Part of a small language model's weights: gated attention, 295M tokens.
Each number is 128 + 24 x the weight over its row's rms, rounded and kept within 0 to 255. Layers, rows and columns count from 0. Numbers have three digits each. The size before them is the row's rms in percent of the matrix's.

# up: layer 6 MLP up, 960x160, rms 0.256, rows 340-409, columns 80-119
# down: layer 6 MLP down (transposed), 960x160, rms 0.256, rows 340-409, columns 80-119
up340 109:127098142114133147118097117122127121143167110133163162123106116177123151130126121148144170128155174128131131108127080118
down340 112:121135134116079109097103132107133157106116143113147108118192123144130141113114081135142148156137161111129158141177112125
up341 125:151114091152116115170124108140117109151095102082146167111165142153173118126145168119115161098109129141111118133141097123
down341 112:106073151154156087153111146076138125105155119112153135123136111139132091193130098122126138110119138103128074126140123141
up342 115:111125125136137138149118117153170124150141118129135118137141143105173129118100174082115127171110112169135131159109146107
down342 127:100136149087119099121089170132121131141101134112132150123071131104183145116083145151149147110138136101163119110138120123
up343 099:110183110115127112101099111117137102156119112143144132128100100113137142158094145142190117119102118118126133129147124143
down343 104:146138126138159097133117132121122133120121120153194132154167119138125095119128162157125090160181148167118158116128139095
up344 110:138115078113107129178157141132137109136125149095144090126096163175148141165131131115173116169121130101145181148095164128
down344 117:128156129143147103097079126154093131127145128130114140131116138084106118173101117087150149178067119141088139143132155133
up345 030:086143096115143150113115170120122118127079107127095132145166126147141114163123118182154136118080109127136074135180123185
down345 028:133101139109111150140145172107102130109143119113155126148150137115125113154125134121138160155165102088136135099144133130
up346 129:151126131089151105087126112122151152166104096112107059134137130117109180133134131134163189134146120117115133127130136140
down346 143:143134130137154132119105128078134091173130112125128096116154113104137146145172098117136106136120094187113128179115168156
up347 114:106115149087089139124116103108123146157124187112138127150103123172103127131123119142093128139203107142162114111129142095
down347 120:123162129159133155119097190108104119161089143120139136075099154170112131125190141121117137129124143112125143102163156096
up348 123:132120157123092096148104176123124105104078152154131104115103121152134130116116157151119140125113121118121100158097140076
down348 118:140132121150137140156114103113122136123117142086143126115108141105105155125137125124105120136108139094116146102170082117
up349 129:103163158114123166143155148155104118136085153101133137135123144127127117158115154116166161157159133140161131131090133142
down349 111:110138146131117103092083127132137124130132112148083149116118158135111105098107092105083131136144138122154097121112147136
up350 106:102137116149119107125133149158155134129133131125133117090082155134133080102096150116131152112153171149144118065127114084
down350 101:160161138136142143105147128127145133112147127139110100115190128121100111100117151101117124142159132131176139176113138119
up351 084:144117113103154122121109146134144146097144134146157113135111164152093130123151176139139142095153121080147102120133152139
down351 089:148154140110097115105156137114160118154148130158121185153135110126137134115159154094094148149146103116134146142137184119
up352 086:142080111120136119118122141111164144149152171143087074124103132102147138133135131173143093143116100117168123110102138112
down352 105:147106155127134087106191128092128126133155116120148104175138143082144097095131099120100122162149177088135129059175109158
up353 113:127122094122140111132132129170137115115170135170121121153127102097150119120140177076140132148177160120151121135158121119
down353 115:129132193156120116106138116142095086148119116147093144149124098108140127113143138126139128162114136169092119138086104109
up354 080:089152113110127091071148138136101111130123092137111116131085137150138174116139131135122120146145142135125069154112096120
down354 073:148091132105122139094145155102112133080128168111136109202163152135109125124150114125132115131153118090140142098165122151
up355 092:138122174141109124143106149141124118124115100103085142122122123138142162111087170096110096104120109103112126131152109158
down355 100:143130123119062100113133130115107111131120146109126069131140124122134141128107141143096149136120097167153129123119152122
up356 105:136116170074100115124143144178159180165115104115148106131085110118126123150099137127133164176116119112109143131133103133
down356 110:172129121081107135156085132125113136128091112110107128168101163108112140147135118106116138112148164099174119106150139160
up357 090:123129156103090072126133154158124118158093136144157152121123138121130138129136121097092139117156125124086079100138151080
down357 085:131138136113154190126164124130118162158110152116104144134119140133124129128146164140124168134153144104122120099093104121
up358 071:132143089101122123116151091113110134171178181153134103127111135125146079167103164126117121129137120145151135084161118134
down358 068:095170128158096136167163171157177135092117111106098094121138148121127125122131086119130093126106095112110116125086146120
up359 027:105162125131152152103173090131168136112177127137143112129136110076102172147093098111111091118099146129134126106129135153
down359 029:175080128162088154142133166088149139104090153138138128102162133163169126106110134114126126139103140140138083105147076108
up360 115:124088137120098136158102117126111121104121118155149080092146159142118163133119140087133167164106128098130154126088154093
down360 104:149124103124129126149138213115104103136119146136095138133156111111112112172134114116110128180113162139140129127129073165
up361 094:131132164120122081140103140101118153129158105170112114096098104120101151116114168102110129167159129136123150168101160134
down361 105:104134178121100145118143144135122154115155162087132149100132130139116134172141153128134125102127114095104118152132120162
up362 094:164134103114122112125131116170123174145091143120112112088129135140142128162125116116168124138141114141200103170127128133
down362 087:165134125147146124123166150156115167163097165109152149136109126133125086136112114093122107101122138122139147145104175095
up363 041:124155119148131075132109145138165143109157121121106114166086143127122115159165104107126148138102139105115107148093081138
down363 039:078085150098110155141152123097117127109134155159136186111146091137134146122114122152120137132124124128116109129163173113
up364 089:152139111084133126129127140109145157140151155111160114136148107166132133130158151096128118123131169149132163124119118125
down364 082:126133119124124107095163138122078100134134110161142154102145156094133137148117130125132115126117133164092111084155146134
up365 116:166117134107133140151137135147158127149132127125078154138109110095100109094114164133101118121145146174123110149162122121
down365 110:104105158097128107156127142091133151122152155164132135113134126099142168110136154091118092133095125116121126118122136135
up366 087:166089116116092108080166132126151159132136112133168112134139100137133126123133118158105156169172141116097153194111106126
down366 081:086137104128119101206121131131106081123146117108147142107130140127142103142122140123152111120124129081096147152141168101
up367 090:104163102104140075142122096127093142136115120129098094101100088143077109127164119124137137111147150145180122124079081169
down367 084:129110095058118129162076137102173135137105105159122142117173121080142127143176165109130113111141128143143137130123055170
up368 117:095126107143122115085126123121140147143104120200125097159121106156129140107165132141155150125124138169135158129132121100
down368 116:153115141148137134146117103104136147125174125151143088121141105095094149138183108110123152142089110089124138115140166124
up369 140:181142126147148159150135117122143117106145139144092134142117085033138138145132133130112156156107160126153125123085165119
down369 148:114097156126126157172159103134120121133131074149170105111128095143155098160128133094167112132132124075172118119120155102
up370 090:149134138110148060148098130130107181126147145130173131091122128107114159123139143119130132156160103151110149144132107094
down370 090:109113121143145132150178133119095121090133141132117174153123108122143114138155143118103127125156145109122154141143134143
up371 121:137126109146149120151154133146141142141118098138152126129140117166118134172166120134148138109107115131119154152119096111
down371 110:176121133084135102128145108137100130143116141108101140115127122103195094073150114136113120131143152137148132141151138123
up372 086:110151096095133140150137095137143111106124147095159124133119098152123097152084154176147125148150107102126123094081123094
down372 092:121118107118128144118150106123134125089083112173103152136145159101090151144127121117140131122131114106101137112148135116
up373 081:128146134139144124101152120186130101148154158120125087119110177175102136099095068149112137171131117119126146139072110122
down373 073:119144135128142093096116050134094172153127113149123121119107138139145135091088124103162121151080073129082101130130111118
up374 110:105124123108128146158105139132098123135163137127121147099135131110119100116154137126169084170096124128126129137093130152
down374 109:128123124093098132118146105108106106157101136139177145160144148144135074092127089121093139159113103115110136170135144129
up375 082:129099101113139119131147165119140105148126172149107106133135111085151126113118132082143104121110110116151124074130126104
down375 075:139154098165157106125113124111136117115122102127134146117108133158191148158123105137094139165138149124141101157136159143
up376 015:132146110140137126104144086110103154112164124144121111126143130144140139121130166129154118101116133129083148112176129134
down376 011:140110086145112100097102164106173133119132109101127151124150100122129106087097146095124147169151169127149112140099118110
up377 114:139149093096093123163140109139150194123125130149122123100125141133144118129122131144125158134151107108157101131152106135
down377 102:140095135136124114126119126163097147127128130113138102115114127115130087114171151138157125121140121165103098145111136115
up378 065:125132134138116130141135108157093102130083090130134129143095176146102155106078116140143144155133118140114154136152137102
down378 067:134113109189147137067177173115152138134150087091136164094141157130154116111129122130101134128108173156111112179140109119
up379 107:103104144108147134118144145120106096139149135120150136143188105168105153149153112135115140131140175115136163152168121103
down379 115:119145123108081132084112151131111121083143142062129125157170148117155101096148133178116103138135125162096153107140123169
up380 090:086090086079105151174121131119115095130101085133090107145125102137128137163072134153128159106123076116110129126144158122
down380 090:109077138102163148140119172106110115064124140113130110109093161130149098151135163159115121091122165123155086108111115118
up381 123:180142111150147155186111108131113133111086112089148150100116143146156125074074107131144136155118117103116151151119083154
down381 102:163108123135142142122109175158123123117157124163136156102131137094124116143106144132154130093111146128142097137179148152
up382 111:152147122142114138080114129154100112123138116124161135093160133081120092124128175158090170146180125086089135131128122158
down382 107:110141144165118099120139150134098154120136134139108110149121152136153083135122134130110088164144120107132105141140137137
up383 051:109105111131120153134152107129100111136104118091066126162085109120131150129133099143091139117099106115119147120107163107
down383 053:154148183125117147093133182125150169118117136120125172091150147143138129120193128088134144109177073141155119154142140142
up384 115:173095088101151144132164129099108125125131152120136141115158140157108120149124141136098124116148127100069177109105145103
down384 106:123138131125143163116111117112137155126125146127139141148136097125133139145122082182084126100128107129198120140134137172
up385 118:147146106109172094148146083148130145157129158137130145123071138131111121148134147094143127128132132187095149104113145131
down385 120:158148155079107149135150154115159140135108134125155183147120107095126147148158104128129108108087163124106098113171123138
up386 013:104163082117085134100118084113095112121140124161152123100074118089118132128100149141111113115087121156092119143129133185
down386 005:115109148161153122163153191133140126166124165135112147156134112139105127118120097113158124099170143096138145123086145082
up387 107:163141149135161107165151079153130108109152161096124099133137107132138129112137153115126122147118109129145113143111163135
down387 119:137111072125128162069163173162151087131106128150136169140093116121168130114149111171138141130111128137120137127139150087
up388 127:154152113157099091134177121072190130135153138145150122146155112159116112105101144105175085160124143104148115107139106143
down388 123:134077115113166160138136151126097120128139132131151098086121119088144155153134145108074131088142117133146106190107133099
up389 111:134131133109091164158101112152102127171098122157128145110143129136098128116104134133118121112110140122131090128079155142
down389 118:135118151122118122114090126097100126128131149142104134120117178109128113105089098103107090111101152105157134138097117119
up390 116:176161090088106121125139159144094161164159134168113107128072140105147115159176178148118104128145128159172124125198155128
down390 116:140135085135152132128141129148106176106113087136155101159119134165149081126171162132128113191150113087111131100138139118
up391 090:109157123150134119134098126121114109106135133117083108135098120165149104139134145120127177121151128158145165145141111128
down391 093:121129159098067155102135139144106144092138118120173165146112121101088124132158119135146091111139143103141105132149126169
up392 101:108121146102124118121149137115114079129189163105130143144153127134139149092125147164131122108137130162116124082100152107
down392 101:148103134112130077146135140100119099127128143108160127155087132144087162155194106101153094121140108166075152109160095135
up393 095:161092112153158120096075142130092181112116061119112136139156160109154126124087133130130138135112102118184115107116126115
down393 088:102116159142121091084134109144146120122141161120116159148083146139137127120163136126092143137128087121151142134139125134
up394 095:102116129096156113087132076126113088189123097189125140099107160077121162123091097112139143121089147121146120114135106130
down394 091:105167150093106128146116142145156193135087115118167154149157159136134150129132127156126125174122137144131095111122151133
up395 108:120125136105098153113146072135135114155118121171127149122111134129098136073129131117164121147119082112163077134152119137
down395 101:108107133141126166081102131119117169157142134079140126145115121131106149129167140150119100141117121124139108134118102107
up396 126:098116122123141090126070170166178099124101098113098149103189159127139106148139147180121107107138090100178111122110129154
down396 125:129098129106113111125105132179133163125149148108184138125151125159121181139153110075110133150122155136146105097155144097
up397 069:148146103134120112104107125133124140113139182109090107160131068079125148122080140118124088113129097152130143131114121060
down397 068:148143107092141119117122145124147128123134109119126169134140114098122095092178147117126093105124153126148160144152114110
up398 127:097114090130121101124141107169105120179121109171163106124106095157114130123091133155103123128158143095110117104104178120
down398 114:176140098146117120147147164075149128140152114118126112106151131154130181141135115154152151120113098095125118151093197127
up399 128:142163143105112095079129176102124096152097103135130150163119133119108164112089138169135108135126116131104081109098138125
down399 127:146117138130139150158122106113095107140144152123143185151152131100105110130138111106131152090136116155159107111129106122
up400 070:129089113111121127128146110135100125143151138174114125115134126137153107116141142141129093068063105103088119160136158140
down400 062:072140124162118152103147116093130155129129135106121158127124153070116122099107106139147122122074077111108116143136110115
up401 084:107095133166139126115137097113116171116111127120118116136129126143145149149075105111145113130154187138141158108158102092
down401 078:132113138130102149099120121134145144108111102142084128094116076152113146130166133151134127114129124105177141151116144138
up402 059:150084118103144094135171160111124149144122119154109119128131116133127141103121129171121091099144089136141156099201146115
down402 071:124122156132124105121091133131120160109118170158147087126132150115135118105146132138183103152110147105115171120217119111
up403 094:098159149094153155136123101173150163145118095105135085166162142113124170159177127107154167128122121105124142135128138122
down403 089:143133092133090118131123137182178116172145099111121102132146139108134074148164091160098146146164149104130095117147125190
up404 088:114123099079119132113118163165128126075146091072141134121152153190082155112142139150128108126135096123103111082143148083
down404 103:147117128145070164148095081114158131097135182145120145114154145125152103083144076125124155150107141151109125139140123164
up405 114:114150161118139145138139147124090162135150175140131158123116139117117126110132137091138088158163145152115141143119087147
down405 117:094147148091122100133100179162147090170139158152154141116088099145119116148105099144090138134106105148135092120182112140
up406 097:146120139170179142127142138133163105118112129129135113093161147104148133152127088113151173137152143133094133117088087104
down406 097:127140116159132126104129161098121139175135104123108130127116112167118113073168134185117074126091162105174137105115084140
up407 092:148105126122150131090135102138149132130092101085154136131115122150139127159113154139164091118125069127137132156097147135
down407 092:124138154136142078113106129108143102129159154140097143124100113172090116130150138106137122148170143132143095130113107146
up408 079:097151114131152144104117146151110114169116110160137138104116116161148128144112130135109093126144164135104170092128185098
down408 093:149126135099121139074146142136109141129164129145146169132116177160163137118152104092116109112127125128157120114145099154
up409 077:111149085153128155129115122121107097137128141189123116130111121119135142124098140184133150164096119149129140149094122134
down409 073:140143141109116119145185140114087138082120106128199138135132146108081125071131126128119099158155134125096135136100118081